Weights of a small GPT-style language model, trained from scratch on English Wikipedia: tied embeddings.
Each number is 128 + 24 x the weight over its row's rms, rounded and kept within 0 to 255. Layers, rows and columns count from 0. Numbers have three digits each. The size before them is the row's rms in percent of the matrix's.

# down: layer 2 MLP down (transposed), 640x160, rms 0.107, rows 357-399, columns 0-159
# up: layer 2 MLP up, 640x160, rms 0.139, rows 358-399, columns 0-159
down357 093:133061138166135132129129124113116136131114154142115085129132158133169094116149125163170118130105095134133099123114137097149080160122148144159090097115120128119148202152129151112144154115093075116117158165143139134103091107140083130142130093146144125136136123129122130103144170116115112132155138108140091098146172148113137110116149192116131129144102143151117129164143163132117167133118109135158140179142093133104152172146113104117088139148094085143140148134144161130154164123146146
up358 100:106155140100131109177116161157120169108146164130135167115163092078145096127144129129109128177165099125150113116113146158145120123106114097156138071081143108126119159155162131135146094115127149116098128136157113095144115109101109103129083156145128111146139118128116112134113111121104120157104126131138153169127133210146105180112084123126152105108178093117133161107145146127129128127111107116150154106145132114185106126115123160120134104162157102142136123124117098158135122127074112
down358 092:104110093155096138120129132146136156096143111178097087140152130116154111103103094161178104127114108155145092100133123140118146128148130127147098105138139106081142089102142129162159125104104169146124125106101115107118135099112152106170127150096141138157097139094079155141168160163100114123125118119094114111119115180182137145112127129153134073113109183123162110084135166122147116123147116133148096105125152123117135106121126143141144151166170110107139103135101094116106102104105112
up359 107:105162107089126158171086168097089098117164113132175140127122098121116144097124118138100159123106133147127182157192136093182135175098090143156139094121111109155141150121126156120128101130121163102142150124164108144121100104138148100161098114135158108105113107157148112132090150132122116195118109146133161120157141111148094165069092116138138111137108134138141118106095164134130142139157135128135106124150156124150098144108089118149114118127138100139128123145088113116112125123126108
down359 120:176063082134090148143101137127154128129103121123153112104139155177161171144161138157156126106128140129096142149152119119143136145152095108142081093123149151083112111141114108150175125133182161171149127117117117146103127084112112111119130162123071126105144103082113130172138105126139145141108110078112116155125119147126094121156160130101125145122108106150116098132115155103139139177145113128119132133103143075154130112138111124107100161120119166075128137145120109093131147144124127
up360 101:182191154137122142137101137129074104099107137119135136116135099168158124102152096127142132137143112099125137134140132078086133163112133121120130087116121096118124126165122157134157120151157094087111129123141131105102115110117081141127125135124176157096123133182141146134112104093137129123130102104167138149138104109102111088077179156103142135147145118107134119124130155182107155095175129140111165149153176114141159107093114121161149080131132113150115134110154135142127151144141159
down360 100:142093124142122103121130123114088173095152165133120140129088125089159166123124148164133131104104136127094124139157146164155165116136148131133184140130134135143160112116115133138138156110118145154101123084139122176104116114108166085091129132075100130137165082112128102105134138077095119136077105139087115121181135122116159106171149138147142137137105153126121097088140147111110125113143089157104111104114118092140076136155123132147149125111142182135130081142116101134149135155108131
up361 099:109104100108154118122146073092129148109145129151138146100149118094131115128129124110127134142159113099149152114152171160104123123158162124139135144147168091179127154148129116099141085141139149127108117124153072097135076147120133173093128116178163196144158165137118147103131123086120112152158110151157113152127112112068133118109128161148148123099121127102146100131124134168121103100169109104157143138083125119169112107133126114100132085122108115132153124143138092104109146141100115
down361 100:117144128121111119124154111124088122150119096121145137140141122097160161126155136108157142108172131093143108186129140182145141129105120130155179097137136146118185103102150139113128134114121112115135135120146159149097118132119169120089145143153063097131130127132140118111157162141143088133172115165141133136155149161168112135189101138119157106101142124140157129155097109142137125159169186111089129141131088156144169156124105152146129119089121194135131120116150115114141125131119093
up362 107:139132111118116140082186131121167133141143153133134151081140115124157155127110129142158124139153116164162093141132114119153094116111104134130144093130122129158120152122134146132128136117128140128098166111149128088155145133138152141128165086107173124143135116141095117144162138124153139066118170110136109125133147132087113109106132160083107145137173106102125087138166176142101156130140083136118107126082132069160147120177157143092123099143163171145136139150127139086138182115121107
down362 101:163090125135168120161111132114158118165113130138163164078095112153138189105167130136146116142128110141115123119134103114149119172146126144134118136125129170136105106122094089105141137147112122127123108116148088133123150127132140151126147124121128123144149096116155144099126121127102141121144160083189177128123117119171126131107097123108131076119142156144070112119126132094142124161118082100126053052133138124163163161125157120133165154118148119170136137130144122097114138121116109
up363 105:102150130110143148122122127152096110180144166167131111122101118149129128107112102105126112126096096104172124129113138161139161139150122107096163100127127120106172148153059107119130113128136118117155147127131156146127153131084177109109105160148157097121160148161108134124117143055116134149120157141114126145107091131098132163140152149133117093089136116119149103142152110188104108155097149135129134143098114100094117123121139051114086133103142137096110102121141141085114136099140126
down363 104:137119090134152162158117158128109095094121143134110156130135165121146144138135138104112132077158093129128103153149160119138138129157109091142137099160145094107158108137149143108184147135118126135106090140133155111092110120164115098079067141168123149092130144143127107106093083162121153161114156143142178137096132067119149134089151076125142127123146136145133173157113160126133161146097097108129121148088124156124122138163118106108089087108138132124121144136137095120143102115141124
up364 093:141121088156129114104151134129126083113107144127156133160163122139095162122122107127080127108167136096127101130110168111148120136105139134135145129104119203161182174139119160133092130097141135139107140078139135157098151144111137072107119086128115143106152150095144113114139122108102144170099137182146095117126123131135092114127125115143138108101152111156106113151152111135090121114103086174143092119117153145119141136150131123105150141142093140151075103115115077104121153151097141
down364 093:090116126135123150123114072136181122121106143105123118143124115118119101148106143149132178086143138114128121131137126146133154158142128101168118126151127107110141139130181136113152103149136115071082185150139087125131050116103110154169113079138115154107091136123139185109153118104115155122121120142109103117134142151136136146133133124101126180163089117073117172116082129102136099136092092157122133117123143149134101105148138106129131125100137137133157144136161137179102142117131119
up365 105:127154112143117173140169105124134140143127123118139127161101102074151121122113054129120108097181105118142154122123097096119125157117138137123102121191181124164110122115111135158143143084122096136132143124153117115132124150096120097133202110133131132156141175117145109157161116139162106134135118141144128142130110114096114104164080118141114098140154095148122124126146129120144132149099149088158125115121134149094132089124148108145144132167121102096135169095135142131184097147091094
down365 099:087179125093152109099159122097134106177142152138126130090160123137162096155150104142138155140115099155105144111119108105160107116128144136109170174096116118148088137100136093149136094132114142142120110104105094114126107143155137144139098116144115109116156142136152155131140127118099089116142080091077133082144102139113152144155121147129153158087162117166101122158109182126109124130155180126148083111118123131087124091119139124169136143135125135169104160096112138119107131160148104
up366 097:118161156143128105111111132126162138121109122132131151126172141076145069142064168131112106131119116102132109151143135147139108157103109121098116153118136134150171085153102132138142134182136103143151075193150095112098177116162121119146095150125118138141118118146161118137129089125119140121115142148148140131107164145117105109135127149116150129152147119106131164124128118098159187097153113157163155092132140171145127114114142103131131109161128136095130116091141101153090080160103100
down366 102:117090132137120105085127127107099130130136117165111114114158133103104112117159158149152112116131066130127102069133118129148095126104150103099158108136086137139123117180145120146094121139141092144120127129110139150147127160163167128140127114119126134111091069056075132141095161159143136117146151091155168156082149130139117094123138111148129108147171096124148146148117102174124130118157141139100133121102158174131163140126125128119157094140148139135107123127117141152091073108116121
up367 094:128135118090097100155145123155136101147195144156104133130106149119117162115143102082166100116159119131114122118164153152153097101104115127117119098140163149135131100078138191130147105143109158128129136120149156126084130130122145127096135169109110122137103160154108158167162130128157177134148114105111094118104125105088144103128100128165155137144116107105092118095139156117146108115174177134106121110110132118123146134113122186104123151129122142128154136134135193120141126178092113
down367 106:104060151153143167122103144121133174140163102099144141130159128122149135130133150110103156124105133149165126145117165110156135133129107112118121114127142085089096206117146144142132096110152113135116161101117123132152109139146093122178147198118109167091146131123130125134092125147138142079106115105084081119096135131139114106148129115133107138174157139132156138151156150113111157107115117129129128217126118118104144099142122131150109126131141142085151110126124136136147133093152149
up368 096:133123154121115130155094177142118095103131127134148139147093181131139121142126138092140119075131124160106152130161127126161145126097094132155123124126111134119155108089114157095143102153121174131107104153157151086129130120150125169134070090139119128123174110190115098152170087160141129109149101101102109131129105135110110150106146104118147122151171164123159134131091158116092159129113177173121133098128125100120179118103120110155123108150150113109140154121132135114137119144074149
down368 100:100098131146141150131124108148148153141130136110162100102048120132146146149119125163128139149118165137142144066103119141168113152131182122111120116142145104141158146129138146126157084136152107141121127118147127089093109135145100128190113136148140141060122128139092094131144134145138127142148125133089134078167123131120171141088162127143120131127085119112121148111150128102115118112098162095126145171134162124111110097163131142143167109175111115113149132140125142134091119087180099
up369 119:142160146152158115136156169143152098168099138158164134149089163103107134154132123070130135120147128113132116134153122151101125155130095153146090118112106120169142096147190133143159078124133139151177117118134153129088135106099109118104171101140160126117118106119112145121138123117158102144123125121168139124130097122112131091127131173146138124097138105173135120138155127150087171183143150119100118084143130178099144086126117110120122117167110098131083100115109123129114162144135091
down369 121:146101132128085136113169120119101141131093090153128132117127118126101124154117120118124092154170119097150156105112140155130144085142104123186127098141115131120137133145157148132136163110104135132145121153121140131076149162066155141135116123146159123185122120146145104159137161103121088130159134148152130118139137100119111132143155117155153158130074155124104129091143113158139135102120169160101143107130101182129098086155168161154168125151116120143154108154121131142103145151073074
up370 116:121113105131148158171114118107119158099158159178170085152157110115073104151103093144090098123114110143146148085149102138134133164113134119147157075171125153129138151095180116105107102131116122137129093147096097127106131097116137097139109090128131146129116106122134152115106110148147165095120187136098161106145154167113132127123106110154103092127109134151140118114139120140082108144144154104142125124146133133107173095143142074119120121114121078123141108118100143154156125165108148
down370 117:171150096125131150097121105143127103115110122128148151155096112141126133122118121111125137118136145153124148122143108135140168153179153140120133153125146148110182084104133082092156137136178130094148161122110109111140106088130135130135135174135128122167142098118171123094109110102127147137161141113139136099095103130116131154166132120054091059104097130139148178115130138144112150117125108145138134139110096160150145141125088123122138179149191117115116086102116133156125120147177114
up371 099:141150119134136109135104098109074141165112157142123156081124143155126118133112118115145135106160116153128103120150104129120106124153109104146162088140176139135111135101137090126139148153137077110120099129165124100164076125108104122117151151179143168101158122161138111156112145137152124157129102135162115128190151144095118120122117112102144071125128111148145158149144128140147111105116158078178130165156132069106107127117136129147089098178117083127121093148117145135122113138109116
down371 111:154158120123109133121108133119156142110125141132126140136154151108148097102176161123114077156117106100124144168133112145135142108123094135108102102163151130128144105132136173154076122168119184117113148141101130137135127100129095103127146061125155153124114139121099149112144153134144150128088117149184125110135142050104120103126124081095099147170096172150131100110158147100160121157118156146129140114132099203129124127111152105131142125117101119122109112134106117144122120157105161
up372 101:098124090136118094132132146149129105113146082076105121097087104134160107156124099109118132146106134125129135132158152098114107134128138154099152134180103102124094100129111119133109091116151145111139143120184149112174156108145116079126111106125128078112170107107133106176095147098131125158083125112127123124128126140170130108116149169127151150137177101155107102119129113165114178121138153073142118184122149120118153126129122146138150151159138122137154107131168147127171095167125135
down372 100:123112147176121129132147177100111120110137145125153103119114131144102138142113144124114147126097120102100132096128087123193124126103083134126167126110138155150108117098160108129140132115130146126148136113125110147132100163132147139131076112097115094116152135120139149153117088151126117131121117108111082099166162136084113129100105137066109154129142149106146102113136113149098066109132179097161127143108158160131138140134095108133155173153136135122137164136089169197099125141099166
up373 107:151147124115060186097153159166113092094120087132127156111091118138105143113121115093100083105122128108091123101140097076129118153149140184106144147140118144122119164120156154111151135091127121101159155114172142096103138114151107124123121100147121128131142154122125133117136137133150164136145122116156104112082122137122155060096120110141118170133107146151142191145142103141105109121135147139146169142166138128155161111140120159119134116141136095111124096166149141124170099119149134
down373 109:132120126111119130152142125139105154155123173153100059121120097133137127077150145119127113121153115142152109123104124162140112127122139078113115140118136105121100122132163122111121169099097105121045133174106110164114118155137159120133118134095158154125106164186136121101090149125128105119140084151098142129159098138098135143119096177129151150131118147080152115106152099089118109130145119140148119125113142145100142107127134139118085091123135072169092132138146151145103146106163098
up374 105:151137121172137140134108117155157097116102136159122137158106131112120170135113094121090112147143127120151096138068114163138125112120122136169122123150114177141128118135136138151121137127100095153058127119140137094152132111108094143128123152142152110130146139143090123137143147154133143204102104109103112162169143156081132152114159119144110124146158127176136131132133153110107180162119088087121071090111130086137110128094109114153112130148127096129131124132125149150171131081095153
down374 099:147077107107149148129089111155149146101101092090170150095158129161115139135112160109113141119133165143111111105138095152117150129128137090101129114058124132167110154134136148108082093112146158143139099151153118158133107103184161121182105137108099113115161131137143138144148162125151158156117133102134128113145146095133120138147101105149123088127097109111114145127111136131146118113143138097106099152177098136101124075108116115152153171153108159097114133169136106144122102100101153
up375 105:119167189157108110100148160110131098101145158131174104133104139087123103119128116129147101088134119137103133118153103108118121142120155166115121111188105133128136159098139151103106167151110143087153113132123113065099138113130127147160145145134143156137143132173136173125125109141186146101134114146123163126063100126094124112083117122139147137129115129155144113145159127122109145140094157161116106086112127114139119106115156113130151143163107115171129115170153121123132137169071148
down375 107:081135121154146114102134130141132145137108089088108132116149099121130157148133138117106124155122141144173106120130115128100116104087135168174157120136132120139107160114118118127093075087116129131123120113141133139131108137113137115087096181105132129125070122141118134140115120143110072106099145165111116115141157135191138128141084107152164112169124159104141173137072108177117128107129122127126101178148115199140124130138109127134119126119121169147133093113111154144136178082127114
up376 093:126098126072132154135081150136126126133147150110102177122158122133145108108114107178084139152162112160124155154178167158115143113160139110120126124106113166086095145099156135124126107124104150172125130140103129091156070129097129088116148154105118105154145079107100122096141104139102094128100113169088116144127137159114122103091123127121131122177140156096078107116168148121136132107141153130165118126139150126096142130114143111159113148129137157106152102146122133132187149125127129
down376 104:106117097097105134131171132140099161135128122115116101172156136116120118137120131115118102111145114116120116082117131141120088174130162137144117083156127120102145149134132114158142104114130157185085130165129075156116123114131076162165108129159141116149109205163108151144124144127128152103113160083164121120155137107136121107077117146168131161154108123152156160094144130140152147164111143155102117119134124167132142093138141169129146116155123120099135146154120170100082099120141142
up377 111:137123131135149112113144152135138111140190131150171184134117158124156124134147124127157147058150119125118119115116082124163102132129122095153165082076124120164091142168080148138078080151111105167127126130127131106139138090127152097135126086118156125153120146144102121154178103133156119126115076144127115114127097149106110142157144136149149130106146099099166144126083095112114125097112124124128123143121166114141117132171118138085158128120112126130154134105157164104117171105125128
down377 094:119080128070172141152138157112080155113135118146135109114147125075102102130119135109101093114131156155140124070121142130132115103113130119091136153135127143100139120098115123134147129155140156161164108112112133146138128152117101144168150116124164137139125132139088158122123137132151112098147110115080094096177109118179091146123095130123123079074123103133102126152160079131102102129124120091185096114099132161152148134146139154140123157166158135150130135140140159093116138106163139
up378 103:143150065137141119134121130114140132169100164121129112148106127117106133151108099145127124140134115112111155149129108142108117164142169143140125113121172107099144092125124124125155147161082158124124142106140107154108116125102099154059113155143137139102179124151109136151088137104165117156130125115170147141140128098130168107124078117118126085169141137126144110073149147169104169116128102171143117137125132133149119104132123119156124123190129100136103150104191146110119093177103109
down378 108:126171137106124149150130134122146097136103067093093154101119146106094196133138128118113141144133129128126176143134114087125141129134160143140124131183148119111130111131120103125112163107124121121129112139130102125130098147159134156120128142145086148130152115151098130148105170118125134115118054166094130120127117118144171133107107086086127094155102116145111148092130129123124132153137174165127172145148152117156100088129101168189126105133126113095160138122147128094143176173103107
up379 096:083165160137132090103139141108103089135113105092133139152098107126110097131132088107091131177111170127114109140108112134118165163131115153125083133134177132184155160142111135153106132070125138120139140148142118131117158105119149101142099118136136092131094180120109130120120173153150130161089161122137087142156162119153100134135146115166084101109113168173125127113145089131172113110133107120150146157106146131113143085094108142115159148141151152115160118122113133150101128128128154
down379 104:132089076135127124150109158145166133078129121165077172167139158107136157088151108135138109139123119096138174109107151137161120111183142146110146104124152128118127108148131133184165113140151140108133088123130122086155091170129123130127138165142147174106116115130142120147125115130121106162169134136165124102083176123118138134145099131094140174132135139111131085104131092105155133132119131116101113186134172127099103139110133141129156100140130158166155086128118126099150127119141112
up380 098:169146137108141127169166124100133144168128161105136094138120109148127156124146123135125129150149070111101115132113122088188118127132117157141082094153147137134138160169109139147097152075106102167131122112152152103095107148114100150122147085077115095141107154118101101105114097120125128147144134139107107152081178095107124121127118137152162087139119139144081089139129130121141129097165178130160115147133122118108128121131147146123110125130133113106095174108154138135188138156146113
down380 093:088148110156112123135163099078080124123132129077134127102106165126090133068180154124119127123152121149187123172140110163161147120113131135122142083112101142155137115120178139149090143059125117145118106174131069134123125084117144126130120139137124095145097165118129150134118094113131142165118126106109125128184125122120124153138120117104125161082146124137126135131126149124135166130141151125108107073120121159142122152164169117092139132106146146144106140102114111108109138155121116
up381 104:146157153103134128130125112119105104108156137151110176109129124113159177097082108110108093115149136164095087079144130131094101109092153168174117098158165151118130141156117172149119128131136124130146136111132146139110121127105129125107114136122123084101160115108104152161159105085083110156106102133113162137101143112075137138099107129147158093128120083110121118167154152103152180138142164129135078115101116134120117135110150140131144127129081141109098137119112122116161106117083164
down381 102:149108159098131120090147085099122106107151117099109098116130146106132122103085151133159146118132164148104152115140118170145117178103130104081130125113140117113123130124107124136129085143147110101161097113136086119133141129141047178115127150135116116095159154119113144126122135155160110118121105079108095097136113104185110105122150171116129124097138095119087162122168157122078097139136104111152126163128157147128145110130118130163158121148115164128153175131096107107112093114146121
up382 091:138112086132104120125109130150098127123152114117157162158144111132104114153152129104098096097129119104132127152140114129149139130165117135136134136112137141149129145151155132089127124120136153158150154117137090092100131138106155094079167089095119146074162172139121131150129168086098166093146115148112154127086125168125157136093116128129182149136160123132114154156184111113144130107117096136092169110164121105149203094103118164134115141119096098123139109091113111126100160139117138
down382 098:118088152132159117128127125124150136138105153129136102112094138113101107120124139099182129099151134152103093162138133139097113136120142133151138141151110116119101127131152139165088130114189084123085151149146133118147142154160104120126148121141119126102142132111131104128157125085112166124160120129122127085111109119134124120111096127134131181125088114091103145137120104052163143093115112151085120075108117118139156158128150120148094138173184121178129144151147081127084102113160099
up383 094:128135128128128134140124147147125130123175109125135084115111130119151140097080097130113127124142135121097082065127167157103130097158120124103131138134149165141129128148133146131163165122125148162136047191145139105119146164135174116102071133110149127122115127097154130170157182104149121141113128146113174091129138124151114071126106144127094113163147123133150096146134114112121096088123164137100108134166111119131171129105127158112187103108128129143103109120140119102139128135126123
down383 118:101121117137116112107105137135140104139150101116143154166156125153134117135135108118118122121104100137150164153126134101151112133140098112075113106089163099104134171118116103114153101147156099110120105077092083120120115107124105098139130124142107103135120136133130154091124067138088166153100142117075106135096064144109097101147150105078078144134110113131092098131097170106111124146109084154144112122095152116151133126102149127084099147136120140125155127139102115152143136159128178
up384 097:113135162139126100129134152096129102095138137118155106097090154162149139124105125071136105096147147140094136149163197116114165093164111087133134156094136157105115155147108129132151103078144152124172154113175101147118116114168109069141127143160119111116153143146108139132123116098133143144142153161145152129150102133100095106156139139165123133126144092128119163125114140103090145164138169123138137133134174117145177085120146180137128127099127128131086106153153126113131109119149127
down384 099:126137137147127137150090126149132141162162107110133103131172114128102149157134125128163088151124152113109141115116119134150152121120131102142099143172087124098174115176151123143145133123124098165125128103134126161175143089097170145099140088134148118155178169164124148118144154125151114170096125144083129108153100101097143097086137136127096140135129106141093139158122138072125127094150118156104135108116160127104142120122126135142074132101114108160107126153069128172135099108170140
up385 097:141145122146116106113138150134086161146158106133147114085106127118110176147142145102130086109140108107173124113071141128098112112141138138112094130153118134126145116144121119107166144115071134140203122142102142135109156094121134092105158057132149128097158152141160164103169103142158134106141148125114133134156164175165167106150115139143154133141130129129110114135133103130138139098125134107112122181158121130105180132168096176092164093134119133134127143124141109092119127133112121
down385 114:132102143146159150155115143137122151160105176112133116133133114166120137139127116107153145122154129168099100104141108116129105117130126134160184164147098169135115119103125175127125113114147111118096132144110129081122154089143085093117133199108094102138189134140145114170169179155074117146137126150131106101152136132094138107077128096133129151137147129085140159134159106113153107104161132160109120116084122116135091123130081109149123122146137137130144085144124131098127161152131125
up386 106:188149158126146116157112129169128135089131152107164135108129123147137091130115149111131108148114128164110123160139145088115117169129140110155105111163161150128091113093115093121214129129152144113102110130090136110166117105096098132079125100156134124130144094109169157148122138111181142152141098124135131180126141146082146104136104070133108121128118137125110124133136157153150152131116092139147140113114137084140126119145089099100143104140143148142146120144108069148146093109133149
down386 104:112073156119116148094173151135137181115080109086137123106126098183133113150124168120126112115144140125158132099060145153155134117111150133085139119136104127109099113112145109138119089131123182174105136137073159129111093130147132127139146150134124104119143134116128134115112091095112131118122108138128114137133131095104140169083145104150126141105128133146128153143119138140085133146114092094129126207153157109096126102100103140148132131112124156120151135093124128107150091076155113
up387 110:138140108147138121122154147172143121163153154154127165092109142121130133156118112153115134101180111148136144096106150160104104106126119123127118132114138070123140117155130101132086132097136131144104131191107144156156075106114142128087105099100163111120166112086164108125162113118135141160104114133104117116134116097159145094108138165124141102122101144133116102120135129101143154096152151106190071074134112131116118141124138110115113116136157113162096111094153151138165164146109077
down387 099:111154133114199091145119150140102115157110121113122164138166118092151119124177075111120120171173142112105139098128117122093130169094160159158132166182094123129150111106145121147084120086165136128111112147117136067115134138169098120099126135167195115127147089117152139128103119124131135114140123152095107110137135128140139101116108130147130153105151138143136095107138113139127117120171122130157101104123137178126125099149152084080127120135113117113092143112110145155155144125126124
up388 110:113158107122094116133118128167113125152146101127140138105120150112121125139083093149127120084116143100088159162105113150133122113125151162126167155092139137110127111129114146157131157151153114127136154126106150120112169180099135163116110159140123159147115120111132158098097163111104172107148128129107139134135091118078072144094111122156143083111156162115111144172110117096136149108162144157155147125136171091167156125114140131100110182107137154099167159122143177141102090132135145
down388 108:111109140055132143150150146129111134126148167109108130128116084144119146114175078116166174127157133095142176157146129156158099096124123145119150120137158127129125124138136129139079089168128116113155139152118166110080131101151121111154137108104142148111115105096129112091107145155157172119074131089140114120139097088119128124106150153109138109107142133111110151102112122091091166127164134152117105134126141134152114149119132133179137141138163093138163120159083171140126105099099139
up389 107:177133112067157093111158123126136101127112149148153147138098155114089128158105150150095132125172126117097103116147176122143099151128116122145138104170134109106091094092121133139158168139132113117121186155168156137086138103098151126120147154122106148140123097090077120106166112088131093128113134115112105122127157139162142174148121141146113125163106116128139125115169136137173114122142108153104131135143091113151160097136147158115108143112137112147124159123155100180156147145089149
down389 094:105123141144157158144119097149148093132146108160103073110143132163178144131142115130128190120139140127140141149108118167132119100108115088106118127083110154123142084118106139124128142106143098144149081106114141154141144121153126113147142078125104138163130125134103116161101145127127174195152113094150070164155156132128135090136137091072118132111154130131095107151127196117137161129116143109112125120083102132137115136109131121131126116087121118147140095109167148097087120114131145
up390 093:107150152107127107119154109148092082095173142099141118148106115072131122135146132111166112124111121114164105115100151132091168111142133097117123136124105112170149124105113112104142120133155144149122134179097157123117123139145091099087140137114173118164159125176147134166155122120137129135158144117111107142115174149149152128170078093170130100105135152129091119108155090114082130100157120120096149147157122092167131125093093122094108176098147150154147147119102133115135141146125107
down390 089:110151195149124112139146140136137103122146134139096098098157127151125145116123127115169121154134120148139118133113132129132158097151137135096140116112119135120115098141114135176102079104138132137059129127092158088115107146146127144174107113134135188109127134153095125136163161113135140115081137137108097101166160115117172116067109091134105153118135133141129170127125142116125112107149153131129171104094155139103129132106098160180132115103104137145182122163115100118171105087149150
up391 103:127112112109161139131104121073079104113152147119164157129133110117114144109105104155139182107140155152168144158164129169131102119156156179118143141112102086116154117138106099140142126140099098141110099142152144111162130096117089127105137118104144154121109111157114117116102108100121142185128135138129160126110129125127094162109062144123129106110116126146130104120094117097102094136130128098173046137153172114109146151130123137123104136128083130138119122080171136141135157147108113
down391 097:126160149138087119081141097128132103118066141130153136109125129182139145165122165081107124141157173117104146110156089134131101122131122143179103138140141135141106111139088100089100101098130151140157137134092134101127124141138127151158140113138136142122136131105132149125133136109076126149127111114148170157126118140127112120118083086172132117135169098150096114122148121183163125152140114145136106086104153114137122081108145135153153161150117131067166140138114122078126101093157146
up392 097:138129133139117119100108139120124113150145110132107166113125172142115104118117145103165136108141113105136087114144129123114127139119100160093169102086130159176135090159127183152144096104092122130147154123156140156135134176175146070132114121098110065171099142125072169133125165127132101095145129139157140144123123119130125140128145133151123141159131138165142143114150166115171117146138142147172144142093120106114099112102119115103121182090127097129140101139179109111110095156132111
down392 096:154144153126140107124102158158112187171087126122143125140140121152119101146126148150096121105114150140131103142082096133144148110109109146136097151132117099134140120152116131140122136135101151147161115126139115091133162107117132105182132116178134152077149117106139111121128147140163117166098130102142139162115123123152128153102190127143101101146153115090114134136112174156156172100148112159093144134162130156107097126152085092136107128131116159138081126128119105123124102061141193
up393 104:127154127127155135099086119133110086100102130118161154100108145095135139139113150128123150096142120119092101121063143113145150158123103150135111138140163153134160120124180113096146175112111109137162117112156140093139128139148161122152124072161166097093136149173160115118169120101151138134088114124111177104119105118182170143147123125090149123120113129143140101117155105127113162121065143135169071143140115107125100089157103114127171100117127112134121135121102129130125133137141122
down393 096:132165153132149113121127192107119134122106146119112095139124128142096136109122132116152095144089116184145089079124130124129080107100135131153119129134143103135119158160118157153146156117148142159107134108154105161149124086085169134104126141109087128114115109111089118131156129174076128112081122147099091154138140088075153142126114114187132146170135164080111137134123115128113141144101119167115150142116168104133110120105154111120107134121147138112135125160127102133148143166073152
up394 097:121143106138107160151152124171085115125145156097136138141096127105125140158131089129132146141126059106142125154127173143135079101094097111095079112118139124135120097098150148138127137112130112160084153104166113106156130150139150154148118124132187130166127162102110147126115148133148127109118120203128092136133129158148127136162190102118127112148131139109128107167141094119129149083082107128119151151095156119123175130143139132137121139187106089132144110115114118111152135121105113
down394 098:117150109154142128087153118116117146137125150151141157134131149123153130146074121104130110137142142161131089110146103156122065117169120170134159147102110117139148106110120085102150164141148090114131129148130135126116127126155082178086101101125134129132138095126123088094153116135140100119136165165117120096200110152152152090133123164151167099090134159128113128133114117172095118161123172144119095091163116174106140132149143155131127124145128110108132125108117161116103146172138093
up395 101:165100129084097128154083168140128112138079154153126123106108117134093139109128138131104124099129115121083148104108162104145157136124141144071134140101129158126115184109108102120125118094170153112114124163135140110100137129157112141180144123138156126129145169149133115099095147093173126172124105178112137133117154123138165142124160148127121128161109108143121126101107137123157129102108143143130099069096113101153104119106099165118104128075140141121101149128144119088183114159157130
down395 104:132152167131159113151157134111077068158109171140090114119115139120110156119070105126140141169126120160140109134123122133150095129129139120139161128136112158095146113136157116085119128133164121151106137157182141148106107116092131115103109103147155120139136112110127134140080136133118114118076133098130098156104118093141121141124117093097156131106160154104153169108134080153096112121140127196134136144089117128136141191107108131117110111106093139175129127126104131113099164131084145
up396 093:140129093173098161125139195131139112147127160115120072123119135153122140126145106123119146144089129101118135104121163135137137187117123121134100149126119163136132177104198134130100115134125155119134079167190146139116128129155089085133137105124106148143160138134124077150117118115143098156144117110156135111133082105139168115168136129077140123116166127109149168123152152158097129107099113142150129136116147121115120127145142072149142118085118100120141162175130129135146150152138147
down396 096:148109155110140106151128126144124107146095120175105121103164161134171100099142185137200121139106071157112124160181165117153108085111141134106121156135122116150110150152139127132101140153128110108117117151167119129111114102143111106137151142109106114107103125116139136127124117130094095121128104138104122141141137137128110169111138140093121142116109129109086171139097114098112160116120140109144163091111111085091125139166081087160063143168108110155105103118133154151126122101139154
up397 096:127101121116092118088117152114116134116111131118113146124126129140119129115101111133134129123150144103145100115160138131116145151056078131134141170152078112161151100106133115106150112124070106163135096102134185104111118152147098143113117163166161114095074118141135160128156099129099140160144092118135126140112116131183121126113153114165119111124151124161114149166107141170151134120137094069147122164151109133120129114080116129120099130131092095150097130161148117172129181117116122
down397 095:142117091120120140123133117145142130101140143123127140139101112127111115173114136092127093181106114193086130124163114098113149131140147131129132124135126135164126107146146101140104199141114198128151122165175082096085110116140111108144103114083125102139124155163144114153158115141113103130111098113131157134134121070148125150111104119149141089132102134090101143072124119090129113116099130142128152147097125167114109090146128181147149156112138173135111123129105144157118112163122131
up398 103:123181074148100118160135079129104168104086165138149122138147161128113114139173097112132131163130134121095101141107146106138096143090131143129119110121127141148078142126123117130176163113146126119112156106116154131095160132117116089130129111138152154134107144151169128172143121130125162099103130158111158152107153139097140114135119119118157115103151132150123129155141096119093114176080127135154084113129109142164129073121117125106131134144136132149060106095141140140095088180098124
down398 091:096165166151133122107109071138138113155140119079150125134132120138122122133099132141134150116104150138154153118112101137136100166121154122107137126165108138139134162183110117105102132156124105114149113138134114113116093107128076113161108140134111157110110147095104138064080140098078154122080103126102132098148119110120122154089114139107093197097087082090117124098104155109134127151098146124121151095096117133097128168139143156152110133093137162130150125120118081146124135124149125
up399 100:138131073148153155133141123134137137129099116134149120137113165115106184164131139136126124082151114155148141106163168129147119152078039145150142113165082097113104116104174118121172164151145124120122167126131118154158111130109117136093119127151156151078141116121153118130137096106093130120116153115151111106114110099156123134149098117154123148167137150137131105137088138105061101143128155122190157155108132098159151098137115126131135143126113145120132119099110139089107136135130143
down399 099:147176124083138155096078133145155115126099134118108115108096144114190133140173119149103122106184096134118119184136131126135119149115108095106138108111141097145131100096148107143148145111126121178105134139136146152154120134133137129097160124147155188105095137144126106145121124131119174099153079116141111115159129092137124146127073127110133165148165094122126133122108099103139122114126173159127134146114076148134158136084126143091122105138104141094083117137100085139147114109106123